Weights of a small transformer language model.
Size: width 448, 7 heads of 64, vocabulary 16384, 31.9M parameters.
Architecture: biases, tied embeddings, capped logits.
Each number is 128 + 32 x the weight over its row's rms, rounded and kept within 0 to 255. Layers, rows and columns count from 0. The size above them is the row's rms in percent of the matrix's.

# layer 4 MLP up, 1792x448, rms 0.0517, rows 1277-1329, columns 128-191
size [ 83  99 111  84  92 104  97  96 104  98  96 114  95 106  91 111 104 105  89  98 105  99  85  98  87 105  88 108  86  96  85 109  91  92  85  98  97  97 116 113 113  96 101 102 104  86  96  98  97 109 107 110  95]
[[209 124 122 109 128 159 112 168 156  83 128 111 107  77 145 104 183 127  97 141  73 108 122 133 146  55 177 177 124 124 153 207 133 147  64 131 153 156 127  95  98 184 156 162 127 106 148 145 134 119 105 171 106 110  85 128  57 180 103  71 143 153 146 145]
 [108 127 137 103 113 106 160 121 140 123  70 123 101 150 158 115 130 153 152 161 113  52 144 145 117  93 115 167 116  99 148 116  75 211 115 131 114 167 109  79 155 146 108 155 128 186 142 129 116 132 148 106 132  86  48 128 147  56  93 156 134 183  85 115]
 [133 107 128 124  44 102  68 130 149 101 113 117 131 117 134 180 129 129 119 145 124 148  87 132 144 144 159 150 117 112 207 208  84 140 117 132  70 176 158 149 126  58 157  74 161 122 137 137 121  76 109 140 137 159 111  94 161  82 107 137 156 129 153  53]
 [142  44 108 156  86 101 139 136 127 102 111 160 135 156 147 176  80 178 153 154 153 116 149 135  99  94 126 175 111 113 103 144 130 145  83 190 145 108 136  82 146  92 126  79 118  94 150 128 126 140 152 103 134  96 130 112 178 119 138 175 110  92  84 165]
 [138 134 147 133 157 147 143 152 162 137 117 146  76 162 169 101 193 155  78  79 128  51 123 117 181  99 117  80 147  95 116 128  71 209 115 136 143 110  88 171  37 159 136 133 149  62 132  89 117 145 124 102 132 195 127 155 125 171 123 121 155 139 121  90]
 [174  75 113 124 186 204 160 122 128  94  96 155 105 121 129  72 182 165 144 114 105 106 171  62 121 143  70 128 124 111 132 124  54  89  75 116 118 123  95 120 141 117 136 166 107 182 126 128 185 156 127 121  69 147 153 103 162 104 102 144 163 128 169 194]
 [178 150 141 171 166 194  78 180 168  81  91 104 113 172 141 125 167 148 147  94 125 148 125  96 136 109 150 149 105 145  55 144 193 110  89 139 114 123 137  80 123 146 126 142 160 122 117 134 203  87 172 109 121  82  53 163 110 114 137 166 151 169 153 194]
 [143  92  93  54 107 193 109 176 156  94 143 128 111 106 168  84 131 104 104 178 152 113  78 111 101 113 132 151 150 147 130 134 141 103  99 146  90  91 128 129 138 171 151 187 173 152 149  95 142 133 129 171 125 106  63 148  92 135 144 155 178 116 108 168]
 [125 175 202 152  98 175 153 118 127 117  85 113  53 147 171 128 162 127 108 135 139 126 164  83  91 144  89 193 151 141 110 179 147 124 114 137  72 139 186 114  87 126  96 114 115 133 175 169 162  77 131 129  28 129  96 149 157 110 128 126 162 164 137 132]
 [100 108 106  74 156 119 139 130 133  97 142 136 121 162 149 135 114 119  97 108 119 144 129 132 168 135 118 143 170 108  94 130 165 128 115 195 138 146 113 162  78 183 134 144  83 143 212  92 195 118  83 135 102 109  98 156  74 136 195  58 165 132 123 123]
 [169 104  91 145 134  85 158 146 187 126 147 130 142  73 137 113 119 120 146 113 144 144 139 105  89 174 101 123  75 131 193 164 153 111 173 115  64 121 101  57 140 157 122  97 152 158 132 162 175 165 135 157 139 177 105 202 139 129 100 159 140 160  47  77]
 [225  83  78  96 117 144 221 105 149 141  84 116 105 116 147 103 169 221 150  70 103 140 129 144  87 107 109 150 174  56 125 114 114 123 170 120 161 103 116  74 142 184 120  58 187 124 145  77 173 103 190 152 116 167 125  75 133  93 163 109 126 172  93 142]
 [125 175 128 106 128 152 108 117 138 107 179 120 112 102 139  80 157 157 101 134 111 107 127 126 173  78 122 174 141 122  65 184  74 207 124 212 115 103 140 182 141  95 167 106  86  75 111 124 134 112 122 143 197 119  97 122 130 187 111  83 131 148  82 144]
 [114 104 153  77 123  90 108 139 126 107  68 140  88 158 138 107 135 229  58 164 163 119 212 151 105 154 147 151 143 137 143  94 193 113 167 124  79 108 137 111 145 144  88 138 107 133 134 136 130 110 135 133 124 163 140  62  82 153 111 117 160 161  88 125]
 [125 160 136 124 134 147  69 123 175  97 151 116  81  45 142 165 147 116  87 146  76 154 111 104 139 144 124 199 148 153 151 168 112 131 140 149 105 142 117 155 130 146 144 108 197 108 111  88 101 153 135 155 127 134 135 129  78 172 144 118 195 123 100 177]
 [180 153 155 141 182 167 200 134 204 126 101  97 139  40 154 137  91 148 159 125 145  82  92 109 133 120 129 179 150  86 132 165 121 142 118 100 113 162 110 108 136 193 158 148 104 105 118  74 197 140 107 125 120 103 120  91 107 127 115  79 126 148 111 162]
 [128 184 167 150 154 124 162 119 152 142 122  89  79 113 164 133 104 164 138 109 151 125 151 117 109 145  68 142  81 136 172 197  82 123 119 147 124 100 122 136 141 153 105 103  92 141 141 147 157  85 125  76 135 117 158 111 130 130 123  95 123 202  76 185]
 [169 140 128 159 143 228 146 184  90  46 178 132 118 143 158 195 114 132  89 119 119 150 138 115 114 164 160 125 206 142 129 143 137 111 144 118 175 145 118 140 122 153 152 105 123  82 172 112 124  87  85 138  88 169 127 147 175  91 186 126 138  90 128  91]
 [139 140 168 112 110 133 103 123 124 128  86 143 107 163 142 157 138 117 128  91 114 109 121  68 143 129  91 149 139  80 135 140 122 113  43 154 159  91  75 144  93 151 152 139 123 106 161 106 132 112  59 184  78 139  90 152 136  99 114  82 132 111 176 135]
 [153 108  57 108  92  99 110 153 176 129 122 120 165  54 138 110  90 139 112 141 107 145 142 114 112 114 104 110 124 157 102 177 134 155 131 122 144 130 117 135 139 180 127  75 153 105 148  93 129  85 166 102 126  91 111  92 130 150 135 183 173 174 168  88]
 [159  63 152 115 179  84 116  90 156 100 148 133 123  89 159 121 125 140 104 134 140 156 125 128 139 115 115  99  83 144 125 129 116 160 128  84  73 137 113 102 125 118 133  88 194 181  92 122 152 145 183 157 144 121 119 136 116 132 144 170 146 117 119 108]
 [119 124 163 154 151  68 133 163 132 129 152 135  91 126 146 122  99 166 161 159 119 159 184 133  97 142 129 137 110 124 200  96 128 169 123 165  72 113 163  90 105 101 166  92 127  75 105 218 124 112 116 129 134 155 140 163 148 113 179 111 149 105 187 132]
 [145 125 171  99 143 144 156 166 148 104 120  87 102 110 154 179 139 161  95 141 117 100 140 120 123 141 143 140 165 123 182 168 150 129 115 146 113 195  68  97 113 107 163 123 115  74 186  88 139 131 158 180 152 116 106 147 130 164 101 106 151 118 117 167]
 [165 139  71 173 119  78 145 124 121 119 172  85 138 140 130 141  65  59 148 133 134 135 128 111 104 124  20  95 122  93  80 127 140 105  94 157 173 112 144 157  94  78 151  93 125 205 132  99 111 117 121 130 116 128 111  85 117  93 109 160 148 116 112  75]
 [168 118 128 148 126 119 101 191 143 125 118 189  95 123 174 189 114 149 104 140 130 109 103 117 103  99  90 134 127 129 142 182  90 160 102 122  76 110 150 114 118 127 147 118 127 154 182 138 138  83 143 128 113 107  93 137 136 199 174 136 145 118 141 142]
 [179 142 102 143  71  93 215 163 142 160 132 148  92 144 136 121 135 152 163 117 141  84 128  67 170 122 153 123 102  99 143  86 113 152 107 144 102 166 165  43  86 126 157  69 139 154 128 169 140  85 159 161 114 126 143 102 140  72 125 158 135 181  81 123]
 [182  75 125  99 127 165  86 153 129  63 103 118 115  85 138 113 184 142  94 179  90 124 106 145 156  92 131 205 162 167 174 185 157 147 113 121 107  86 191 129 128 167 146 165 129 151 116 185 115 120 128 180 157 164  94 131  59 182  84  99 142 121 105 135]
 [183 130  90 136 150 151 102 107 159 106 108 146  92 114 157 104  89 150 139 107 145  37 150  90  99 125 106 183 123  74 110  80 188 133 118 154 134 142 109 155 147 174 159 140  87 166 166  90 113 109 154 151 118 120 136 109 118  93  92 201 200 148 213  95]
 [112 149 144  94 175 114 119 131 146 103 139 125 107 109 151 115 156 174  95 155 115 115 159 101 105 137  75 151 116 159 170 140 167 180 115 149  34 151 137  58 166  80 137 112 118  85 171 151 164  81 128 121 152  84 117 112 125 114 186 179 122 194  96 169]
 [116 121  66  90 149 140  90 165 180 126 190 109 124 101 175 130  74 108 115 128  98 119  85 138 143  96 140  80  88 160  99 105 158 151  78 165 118 122  95 150 176 115 143 187  89 119 152 175 182  91 144 101 146  91 122 117 163 174 123 165 181 139 188  88]
 [110 182 149 101 167 155 111 145 142  84 164  85 104 104 156 126  92 149  81 134 155 135 126 122 106 108 135 151 133 177 110 106 172 138  78 178 125 129  53  88  99 112 162 106 118 154 119 202 164 111 125 162 166 110 106 125  73 155 122  98 120  89 108 105]
 [169  87 138  89  94 146 109 176 188 141 100 174  92 144 162  90 107 178 114  99 175 131 152  63 148 108 137 156  91 181 112 129 173 120  77 141 147 123  90 116 129 188 107 147  72 118 154 153 108  83 155 110  92  91 122 125 171  49 147 189 161 155 122 194]
 [168 150 162 150  80 122 166 103 158 121 133 142  94  52 121 141 144 170 109 164 118 166 118 112 133 149 138 119 164 119 135 136  97 103 183  97  67 148 152  88  88 164 143 142 124 118  87  84 133 132 198  99 102 154  94 142 180 160 140 127 115 218  65 123]
 [174 127 176 128 111 128 151 137 205 114  83 163  80 104 160 141 136 166  75 106 149 119 105 113  70 147 124 134 111 115 156 134 181 152 111 148 147 163 116 131 107 157 162 133  80 120 147 150 126  92 121 123  90  29  98 142  86 105 142 138 111 138  66 158]
 [140  50 125 132 125 132  92 148 170  99 110 116  55 147 141 116 146 125  91 104 112 108 139  80 131  59 116 134 187 179 119 208 140 157  74 159  81 105 141 163 122 129 146 191 133 146 146  53 130  96 130 102 167 142  77 160 152 141  89 126 161 154 140 131]
 [216 185  93 128 112 179 121 121 192 151 157 146 116 117 139 123 112 135  92 129 140 138  86 102 121  96 129 124 141 158 137  99  82 154  87  95 101 132 137  93 110 163 153 125 134 133 113  93 142 120 186 125  71 170 130  84 131  40 105 153 165 149 128 122]
 [105 133 175 142 103  93 117 191 115 164 164 153 110 102 169 143 128 162 167 103  77  41 127  95 135 106 134 196  97 119 126 150 117 132  92 145 156 148  80 151 112 147 139  90 157  67 150 128  99  78  90 113 115 190 129  97 108 109  65  97 163 129 128 160]
 [137 150 190 103  92 114  67 168 120 117 133 111 104  64 140 144 138 163 128 105 152 108 109  70 159 111 129 154 134 125 135 172 199 110 102 173 218 117 128 111 131 153 105 126 176 123 109 129  80 148 140  92 138 136 143 170  55 149 145 127 159 185  70 146]
 [172  94 172 130  75  90 104 150 138  62 117 141  63 154 154  89 131 105  84  80 185 108 169  90 147 119  86  75 126  98 200 110  72 120 166 129 138 103 123 134 152 137 112 124 101 131 149  93 111 128 172 131 119 112 122 123 128 102  82 154 190 131 101 136]
 [ 98 153 119 113 137 145 128 105 108 176 192 165  78 160 132 137 188  76 156 138 110  76 115  92 158 101  57  98 109 111  92 163  91 137  78 141 171  98 138 142 161 106 150 151 140  78 111  99 127 126 195 159  66  92 104  89 132 163 104 110 140 195 188 100]
 [146 156 134 131 194 159  90 159 140 133 139 144 132 128 151 170 184 184 174  70 130  72 107 132  95  95  61 167 166  92  78 189 159 166 129  66  75 116 140 122 101 122 162 132 128 109 169 111  69 104 124 124 162  99 105 132 144 159 122 104 132 118 140 146]
 [110 166 138 148 193 109  88 101 151 140 138  79 117 123 165 135 152 146 113 129 169  88 144 164 130 110 163 168 178 132 124 185 126 126  81 184 126  93  97 141 144  88 162 131 148 128 128  59 142 139  74 154 148 126 163 124 144 109  79 167 169 130  70  93]
 [168 116 118 144 141 168  81 172  76  83 176 136 134  79 149 156 147 111 143 176 105 125  80 138 176  92  90  98 117 106 154 129 173 168 169 152 111 114 132 126 149 108 120 138  96 115 158 137  67 111 118  76 154 106 168 118 124 136 116 120 163 108 151 129]
 [109  98 121 128 132 148 126 107 117  86 179 163 140 113 137 141 172  90 118  97 122  71 151  90 118 156  90 135  48 141 151 167 189 118  76 102 138 126 145  81 105 147 154 110 127 130 143 123 123  79 130 120 102 186  70  78  72 118  93 143 154 111 105  89]
 [235  99 118  83  61 164  90 139 157 166 133 173 143 138 134 109 161 140  71 104 142  84 115  85 156 102 115 122 158 145  96 157 151 104 103  83 171 100 108  94 115 181 154  79 106  95 130 125 183  93 123  95 147 161 143 112 140  65 142  80 154 114 135 148]
 [ 59  95 155 144  62 101 102 135 161 127 150 130 155 121 135 155 102 103 139 134 156 142 162 169 165 140  99 140 100 159 150 165 108 131 125 113 128 115 151 160 147 105  71 139 168 159 102  82 125 138 173 130 156  99 143 100 141 164 160 128 150 178 112 166]
 [124 147 102 132 165 122 136 166 152 106 112 106  41 127 179 163 162 194 123 157 105  82 109 127 121 121  89 137 145  84 130 152 144 185 114 142  94 153 129  98 111 147 196 139 137 140 173 104 163 115 172 144 163 141 106 107 129 182 179  82 147 110 129 101]
 [116 111 104 107  86 143 125 181 137 102 117 100  68 155 144 133 190 152  58 126 189 109 131 105 124 106 154  94 121 141 149 137 152 157 116 152  74 131 104 106 115  68  66  82 116 144 113 148 144 140 139 103 150 125 119 161 167 143 160 177 123 115 159  56]
 [171 104 123 122 146  92 149 163 119  78 129 196 138 118 143 176  87 110  95 127 101 157 100 118 113 134 168  81  84 108 175  85 126 143 139 137 117  69 116 150  96 112 102 113 124 146 106 145 102  93 141 104 115 170 116 156 118 135 108 191 176 126 135 156]
 [148  92  56 121 147 134 119 143  77 145 161 152 122 122 138 152 128 179 146 102 153 126  67 153  82 134 129 153 166 136 154 130 113 135 120 145 124 128 125 116  92 155 151 130 169 127 119  79  90 124 141 139 101 210 120 114 116 176  87 148 129 133 113 169]
 [148 112 168 152 111 119 132 143 168 132  96 113  82 109 147 161  57 134 111 143 109 158 114 132 126  79 101 153 132 103 110 174 166 181 118 117 137 161 118 187  94 154  91 178  58 127 137 143 106 131 147 119 163  98 127 149 195 150 121 105 186 179 115 181]
 [103 139 118 136 130 161 111 118  98 108 154  49 119 139 150 132 110 144  50 111 145 142 119 156 111 147 131 133  97 121 153 116 111 117 145 152 107 108 133 132 114  98 148 140 117 188 144 140 149 101 180  74  73 162  42 110 152  88 106 130 158 111 172 132]
 [127 112  84 114 155  95 175 104 123 171 116 130 118 107 129 133  68 125 142 126 150 114 101 116 157  95 179 205 164 144 108  96 153  82 148 150 144  96 129 120  84 157 117  66  97 198 188 117 121 109 106 144 120 133  76 131 116  64  90 175 160 165 119 113]]
# layer 4 MLP down (transposed), 1792x448, rms 0.0442, rows 1277-1328, columns 128-191
size [ 83  95 113  99  96  91  96 105 110  99 102 113  93 105  96 109  90 100  96 104  94  93  99 111  90 101  97 106  94  88  92 110  91  87  85  95 101  93 124 113 100  94 101 109 102  77  87  99  98 104 118 134]
[[181 121 157 127 135  63 106 127 136  91  53 146  79  96 199 104 173 105  94 141 132 155 102  82 138 127 112 112 100 128 103  87 136 206 149  90 139 136 143 124 109 128 168 117 157 140 126 139  77  87 125 186 148 129 171 128 147  78 165 144 148 161  99  81]
 [ 94  93 166 118 164 117 106 116 109  86 114  77 155 111 148  77 166 165  88 142  85  75 138  67 163 140 162  86 151 183  98 120 129 136 115  97 135 120 121 153 116  95 159 105 138 107 116 155  78 135 116 148 129 174 195 130 120 179  76  91 144 140  71 154]
 [188 167 137 156  98 173  37  79 105 156 151 136 111 146 129 171 161 125 116 138  81  89 122 109 135 149 173 174 113 145 125 181 128  87 122  83 206 135 161 142  68 139 138 123  71 125 137 102 193 207 101  99  97 199 206 158 108 124 153 124 103 131  75 163]
 [144 109 135 118 122 159  75 101 109 162 130 139 103  89 129 128 128  60  93 104 114 181 119 124 126 119  92 103 140 155 124 136 153 160 109 127 113 166 173 140  65 168 172 106 134 138 173 142  44  94 150 158  44 157 146 115 115 149 116 161  67 123 128  98]
 [110 137 149 140 124 101  75  92  93 135 125 166 145 137  93 112  48 153 169 120 114 181 144 147  86 100 126 141  76 198 123 128 134 178 118 139 104 155  75 101 167 189  95 136 109 157 100 137 143 123 158  98 162 114 127 135 125 103 144 184 108 103 118 176]
 [191 134 152 128 146 145  87 156 129 168 102 160 144 117 180 150 112 143  93 150 164 146 134 135 137 140 139 121  95 141 120 107 103 131 149 157 194 142 125 100  90 151 160 160  80 107 122 163 120  82  90 127 112 101 110 182 152 183  96 125 128  85  87 161]
 [139 124 158 106 170 155 189 138 155 100 143 100 153  84 170 133 122 133 106 130  81 118 160 118 124 151 130 158 162 136 128 156 121 130 126 131 128 139 149 207 170 112  95 137 133 133 160 161 135 103  66 174 100 133 145 192 161 163 114 100  79 136 179 136]
 [117  69 139 116 179 103 176 152 194 132 193 131 119  95 183 117 110 125 127  83 178 175 144 134 143 144  80 210  83 147  55  96 135 157 168 172 171 169 115 182 100 121 193 127 167 128  90  77 106 123 185  89 142 113 174 166 182 111 142 120 150 116  90 117]
 [127  97 173 131 124 184  82 181 120 110  85 127  64 120 168 118 147 137 164  81 138  74  89  42 130  88  39 190  96 136 129 129 140 151 123 120 113 128 152 113 155  80 193 132 131 140 127 157 119 118 110 174 110 124 136 163 145 140 165 158 184 137  80 150]
 [116 172 130 151 102 113  94 144  91 108 132 108 179 122 137 133 163 141 138 135 143 105 133 121 148  88  97 132 166 168 177 157  91 100 117 144 153 139 134 156 121 176 130 119 162 149  83 141 131 166 167 167 133  91 214 115 180 129 123 154 121  85 119 194]
 [135  91 142 113 137 117 134 104 114 119 135 118 133 166 148 183 141  87 169  83 150  96  89 133 143 152 122 133 180 143  98 181 160 126 154 154 135 110 104 161 173 135 133 100 144 110 157 201 118 132 130 137 155 161 123 135 144  80 160 152 156 187 131 105]
 [132 133 140 122 137  97 101 141 138 121 136 105 137 173 132 107 139  61 158 157  52  82 150 142 165 149  79 137 163  96 150 163 112 162  85 113 146 128 116 153 169 126 103 119 199 110  95 117 106 134 157 130 151  93 108 119 126  61  98  84 129 159 174 109]
 [192 148 102 142 114 146 133  98 177 130  71 100 157 128  89 108 166 188 118 133 115 105 125 114 126 169 147  54 128 113 100 108 145 109 142 109 186 131 117 113 160 134  92 143 196  96  87 143 155  79 128 132 129  95  85  61 176 133 124 124 138 191 157 150]
 [ 94 198 142 120 145 147 194 170 124 163 136 139 129 121 177  82 154 102 131 105  98 137 179 122  96 116  48 170 175 133 122  93 137 100 128 137 163 137 158 152 185 145  65 111  96  79  81 113 117 150 181 140  99 160 140 178 127 185 158  75 139  86 113 134]
 [186  99 123 122 139 114  93 144 137  72 112 158 100  91 169 118 177 142 131 123 172  97 136 160 139 140 167 135 147 110 158 100 144 125 140 127 141 139 123 174 140  80 149 137 170 147 107  89 146 166  58 167 193  71 151 134 133 131  88 137 139 147 173 110]
 [136 175 191 146  88 152 117 161 146 165 131  66 113 103 148 102 107 130 149 147  87 114 150 143 124 118 120 156 175  86 109 122 181 143  97  84 178 145 140 125 112 121 171 145 128 135  61 155 163 165 195 158 127  72 157 128  99  96  82 128 126 165 155 104]
 [163 151 133 158  50 133 173 125  95 146 171 185  92 136 162 179 143 160 147 108 149 144 180 130 101 181  74  96 128  91 122 138 137 112 132  93 176 118 144 128 175 140  88 135 109  87 152 142 122  99  99  59 106 151 153 164 134 136 140 111 116 111 150 141]
 [106 137  42 110 169 125  96 101 167 137 145  93 154  92 120 144  93 126 141 124 193 163 174 151 155 102 106 107 116 147  96 160 126 108  87 149 137 129 117 157 154 123 178 203 182 140 155 147 168 123 161  92 228 110 173  78 132 115 129  90 116 118 130 144]
 [146 115 118 102 169 113 201 114 186 115 141 116 141 179 157 167 103 117 143  93  97 207  58 153 169 132  93 113 132 134 144 160 113 149 147 106 114 116 119 145  46 100 113 163 164  97 115  89 144 141  96  82 182 100 141 144 136  96 112  85 103 130 106 154]
 [107 103 141 143  56  95 132  82 159 124 152 137 145  99 155 125  79 165 160 138 120 145 107 105 182 138 101 157 139 141 111 126 124 134 131 134 114 136 161 100 125  83  84 182 112  64 182 171 118 150 144 160 194 144 100  96  81 111  89 159 141 144  25  74]
 [113 104 145 120 128 153 177 184 105 141 144  94 126 175 166 115 208 119 170 105 113 152 139 158 112 125 115 193 111  82 199 187 130 120 192  77 149 143 102 157 119 162 143 144 125 144 128 106  97 167 128  66 166 189 181  97 131 106 123 137  83 147 110 170]
 [138 118 141  80 153 134 144 144 136 101 179  97 153 106 162 126 151 152 201  63  97 146 103  75 114 141 166 175 111 140 134 155 140 132 131 124  84 144 122 225 106 102 180  98 154 146 164 136  54  96  75 173 142  84 142  86  78 160  98 189 117 181 169 178]
 [212 127 117 118 144 170 157 193 132 101  78 132 102 155 210 112 165 113 148 115  82  73  48 114 171  81 118 160 135 129 127 146 107 138 129 109 146 149 107 143 104 130 159 112 138 135 119  85 158 119 142 138 189 183 113  90  92 155 118 135 171 146 130 112]
 [ 95 139 128 131 164 119 104 146 100  95 110 196 138 168 149 111 129 145 103 172  75 139 162 124 179 113 143 153 146  69 188 133 135  88 144 117  97 119 129  78 126 112  86 123  94 156 122 130 163 172  92 205 189 129  83 194 172 158 148 115 120 128 153 150]
 [176 138 127 108 110 133 112 158 117  91  88 120 123 157 237 113 162 157 141 118 109 101 140 130 144  54  92 149 135 115 132 148 132 115 109 136  98  63 175 114 105 160 150 153 130 122 129 122 133  94 132 206 148  97 112 126 120 120 143 109 195 121 118 131]
 [121  90 129  97 174 119 192 121 109 126  83 113  85 168 164 120 158 121 148 105 129 132 102 107 121 118 144 180 154 149  93 134  91 168  97 105 104 127 173  85 155 135 148 130 103 117  95 106 168 127 142 126 106 146 136 110  89 123 111   0 133 114 186 116]
 [221 120 127 157 140  67 125 110 163 142 113 156 100  97 168 118 149 111  86 138 125 215 163 143 135 126 128 137  73 137  87  71 152 157 161 119 102 137 109 116 108 117 194 104 134 160  80  78 101 105 156 168 157 124 115 101 177 167  99 141 171 134 145 110]
 [104 108 126 164  89 112  28 130 141  96 168 139 166 128 112 146  89 125 166 149  90 169 122 119  99 125 117 158 153 154  80 134 122  94 135 123  90 151 104  92 142 116 105 104  99 160 116 157 103  56 132 138 131  98  80 151 177 137 133 114 163 131  82 137]
 [155 115 143 166 131 141 132 189 181 137 107 131  68  96 103 125 186 205 153 131 113 109 112 116 126  95 108 137 120  99 184 179 101 140  82 115  74  98 175  68 142 155 180 137  74 153 154 148 170 131  92 161 134 116 126 113 144 168 142 119 177 158 102 141]
 [148  98 140  97  99 135  92 180 172 119  95 106 132 159  89 133  96 133 141 113 158 124 111 113 195 140 132 127 160 167 123 107 104 149 136  91 131 117 118  80 119 164 112 142 102  74 127  96 119 126 146  90 157 174  97 134 169 124  99 145 132 180 108  77]
 [144 149 139 142 155 153  90 148 147 138  94 110 105  77 205 118 131 168 163 177 125 127 150  77 182 140 120 125  79 180  82 162 162 121 133 159 136 121 120 142 100 156  65  78 196 152 118 185 157  86  98 100 160 114 134  91 148 142 224  62 124 140 146 148]
 [205  62 162 121 166 149 136 110 142  98 156 101 159 168 160 101  98  92  96  75 140 157 141 189 100 152 123 160 183 179 116 175 151 106 109 118 119 121 163 107 167 156  92 138 131 120 184 139 113 135 133  66 115 126  93 113  85 121  94 166 143 111 127 147]
 [109 106 166 128 131 125 153  48 198 134  92 162 117 127 123  67  92 100 153 106  86 179 121  81 124  58 130 114 110 125 136 141 134 140 151 179 117 142  96 124 120 119 102 144 153 194  71 117 156  91 113 132 149 152 182 117 137  82 142 170 136  67 167 112]
 [126  98 109 159 125  93 152  89 143 130 166 127 112  97  38 143  95 153 103 122 137 155 152 106  62 159 126  67 135 134 110  99 107 152 103 198 114 154 112 132 149 114 117 131 106 146 148 113 115  81 137 124  99 144  83 114 119 143 113 150  22 133 133  94]
 [174  91 128 117 148  99 126 207 235 108 131 163  66  64 171 124 145 147 112  68 169 105 150 113 128 149  98  90 113 179 119 173 112 127 102 124 116 185 122  93 111 126 134 121 173 137 118  77 145  94 110 149 150 155 122  55 133 108 108  77 148 141  90  54]
 [112  66 121 140  96 129 160 185 153 152 120 125 124 119 151 180 108 111 159 127 125 114 117 138  74  73 134 126 141 102  63 157 122 125 116 132 114 120 169  84 103 121 122 113  94 113 159 160 101 165 169 130 113 112  93 130 180 158 141 106 116 159 106 142]
 [199 156 159 136 157 144 129 124  98 133 138 130 136  77 152  87 128 149 107 148 153 168  81 151 158 137 118 136 166 125 119 198 143 119 170 119  77 170 114 100 135  95 135  91 103 179 154 101 146 148 137 135 127 158 105  87 135 135 119 104 144 120 123 125]
 [209 112  98 120  88 128 157 168 162  99 130 143  65 129 130 116 143 152 141 175 129 118 137 127 123 128 153 142 169 117 102 172 135 170 138 138 120 128 127 132 111 160 182 107 147 146 140 174  98  98  76 199 161  88 161 140 157  88 117 140 105 178 152  57]
 [175 185 132 124 170 129 145 165 135  82 166 174 202  91 164 109  83 187 164 144 128  58  91 132  90 177 162 128  89 117 190  76 102 187 157 145  87 130 149 131  96 153 137  85 136 182 156 134 149 121 142 186 108 123 209 132  83  62  96 129 112 117 106 113]
 [158 111  99 128 147 161 104 193 192 114 114  86 147  88 115 156 126 183  84  84 129 105 145 170 121 200 180 116 166 147 115 100 134 160 147  83 152 125 139  64 132 132 137  83 153  77 152 114 140 109  95 125 123 116 117 140  60 137 100 126 100 135 114 123]
 [134 118 178 125 127 155 140 147 152 150 141  89 161 114 124 116 128 146  88 133 124 162  86 163 171 107 154 130 112 102 112 167 153 136 129 150 179 120 144 170 115 134 176 164 128 134 160 138 126  87 123  91 161  87 123 134 168 150 150 151 114 122 135 155]
 [192 127 142 126 130  89 119 104 115 121 113 115 189 108 154  96 135 158 147  81 130  91 130 119 158  94 107  82 135  74 148  60 129 101  98 115 164 142 128 130 150 156 147  71 143 121 105 100 130  86  80 144 169 122 113 130 143 159 120 123 121 103 141  60]
 [121 145 163 101 105  99 109 138 161 115 164 169 166 143 141 155 149 131 160 118 135 161 107 106 102 189 110 189  94 164 161 111 110 134 144 169 104 115 146 120 107  99  67 165 186 132 107 164 147 141 165 153 113 103  73 108 148 156 207 145  75 115 127 165]
 [ 83 169 159 134  71 150 110 125 131 158 184  90 131 105 144 102  93 109 110 129 141 115 111 108 140 140 103 133 143 157  96 123 133 109 110 167 115 118 146 109 174 147  97 137 104 107 133 172 105 160 189 183 140 187 107 135 129  91  98 165 102  94 102  95]
 [103  83 152 116 128  54 153 196  56 152 142 134  82 115 119  43 148 128 109 169 144 113 176 135 144 121 170 150 124 178 147 129 142 132  43  97 145 135 145 146 153 148 137  91 130 121 155 129 106 166 128 116  92 116 111 157 142  85 184 123 153 122 119 126]
 [192 112 134 162 110 125 133 196 179  90 137 143 135  70 199  88 117 108 111 182 125  93 165 103 186 101 153 107 114 126 128 107  64 155 139 149 152 141 161 134 126  84 122 152 139 127 136 124 108  99 153 113 130 138 126 123 129 105 144  81 178  37  87 156]
 [219 108 115 146 144  83 143 164 141 152  91 103 118 155 225 112 210 143 104 142  93 150 107 155 146 143  84 195 142 133 120 144 141 151 121 124  80 111 150 102 108 136 153 117 108 179 119 156 144 116 136 155 127 137 126 124 126 141 158 118 248 127 110 108]
 [114 105 109 107  94  91 160 165 124 115  78 113 122  56 138 128  89 125 141 112 150 141 119 176 124 159 134 112 129 122 110 136  99 162 146 165 149 147 129  42 130 139  51 141 167 164  77 165 126 162 150 125 169  65 139  82 111 135 145 149  80 122  81 130]
 [128 122  82 155 116 116 110 151 132 100 122  97  77 176 155 100 187 108 135 130 117  91  90 120 110 148 118 167 117 101 132 119 169 131 130 140  86 160 122 100  54 126 118 172 140 180  95 152 132 180 151 189 162 126 106 150 120 133 132 124 159 145 123 133]
 [103 128 118 125 116 132 181  75 124  89 110 108 187  68 122 145  90 168  86 112  91 141 183 119 115 158 137 147 126 132  88 204 160  39 134 159 122 136 133  97 144 145 135  68 128 125  93 138 135  39 102  88  70 106 139 166 168 109 129 127 100 156 186 113]
 [165 187 170 177 138 128 178  98 128 193  68 135  96 152 117 124 140 116 137  74 149 131 140 140 122 101 114 107 123 115 130 192 139 145 135 120  66  95 130 135 164 143 125 157 126 125 133 112 148 145 113 150 175 114 155 124 120 115 122 109 134 122 120 149]
 [159  68 138  93 106 194 122 201  85 133 169 178  78 155 122  90 119 118 131 104 151 148  81  82 113 184 145 126 139 142  40  93 160  94 137 175  84  98 131 154 173 102 182 117 148 117 165 118 139 146 112 102 122 128  99  98 108 141 132 146 104 132 135 139]]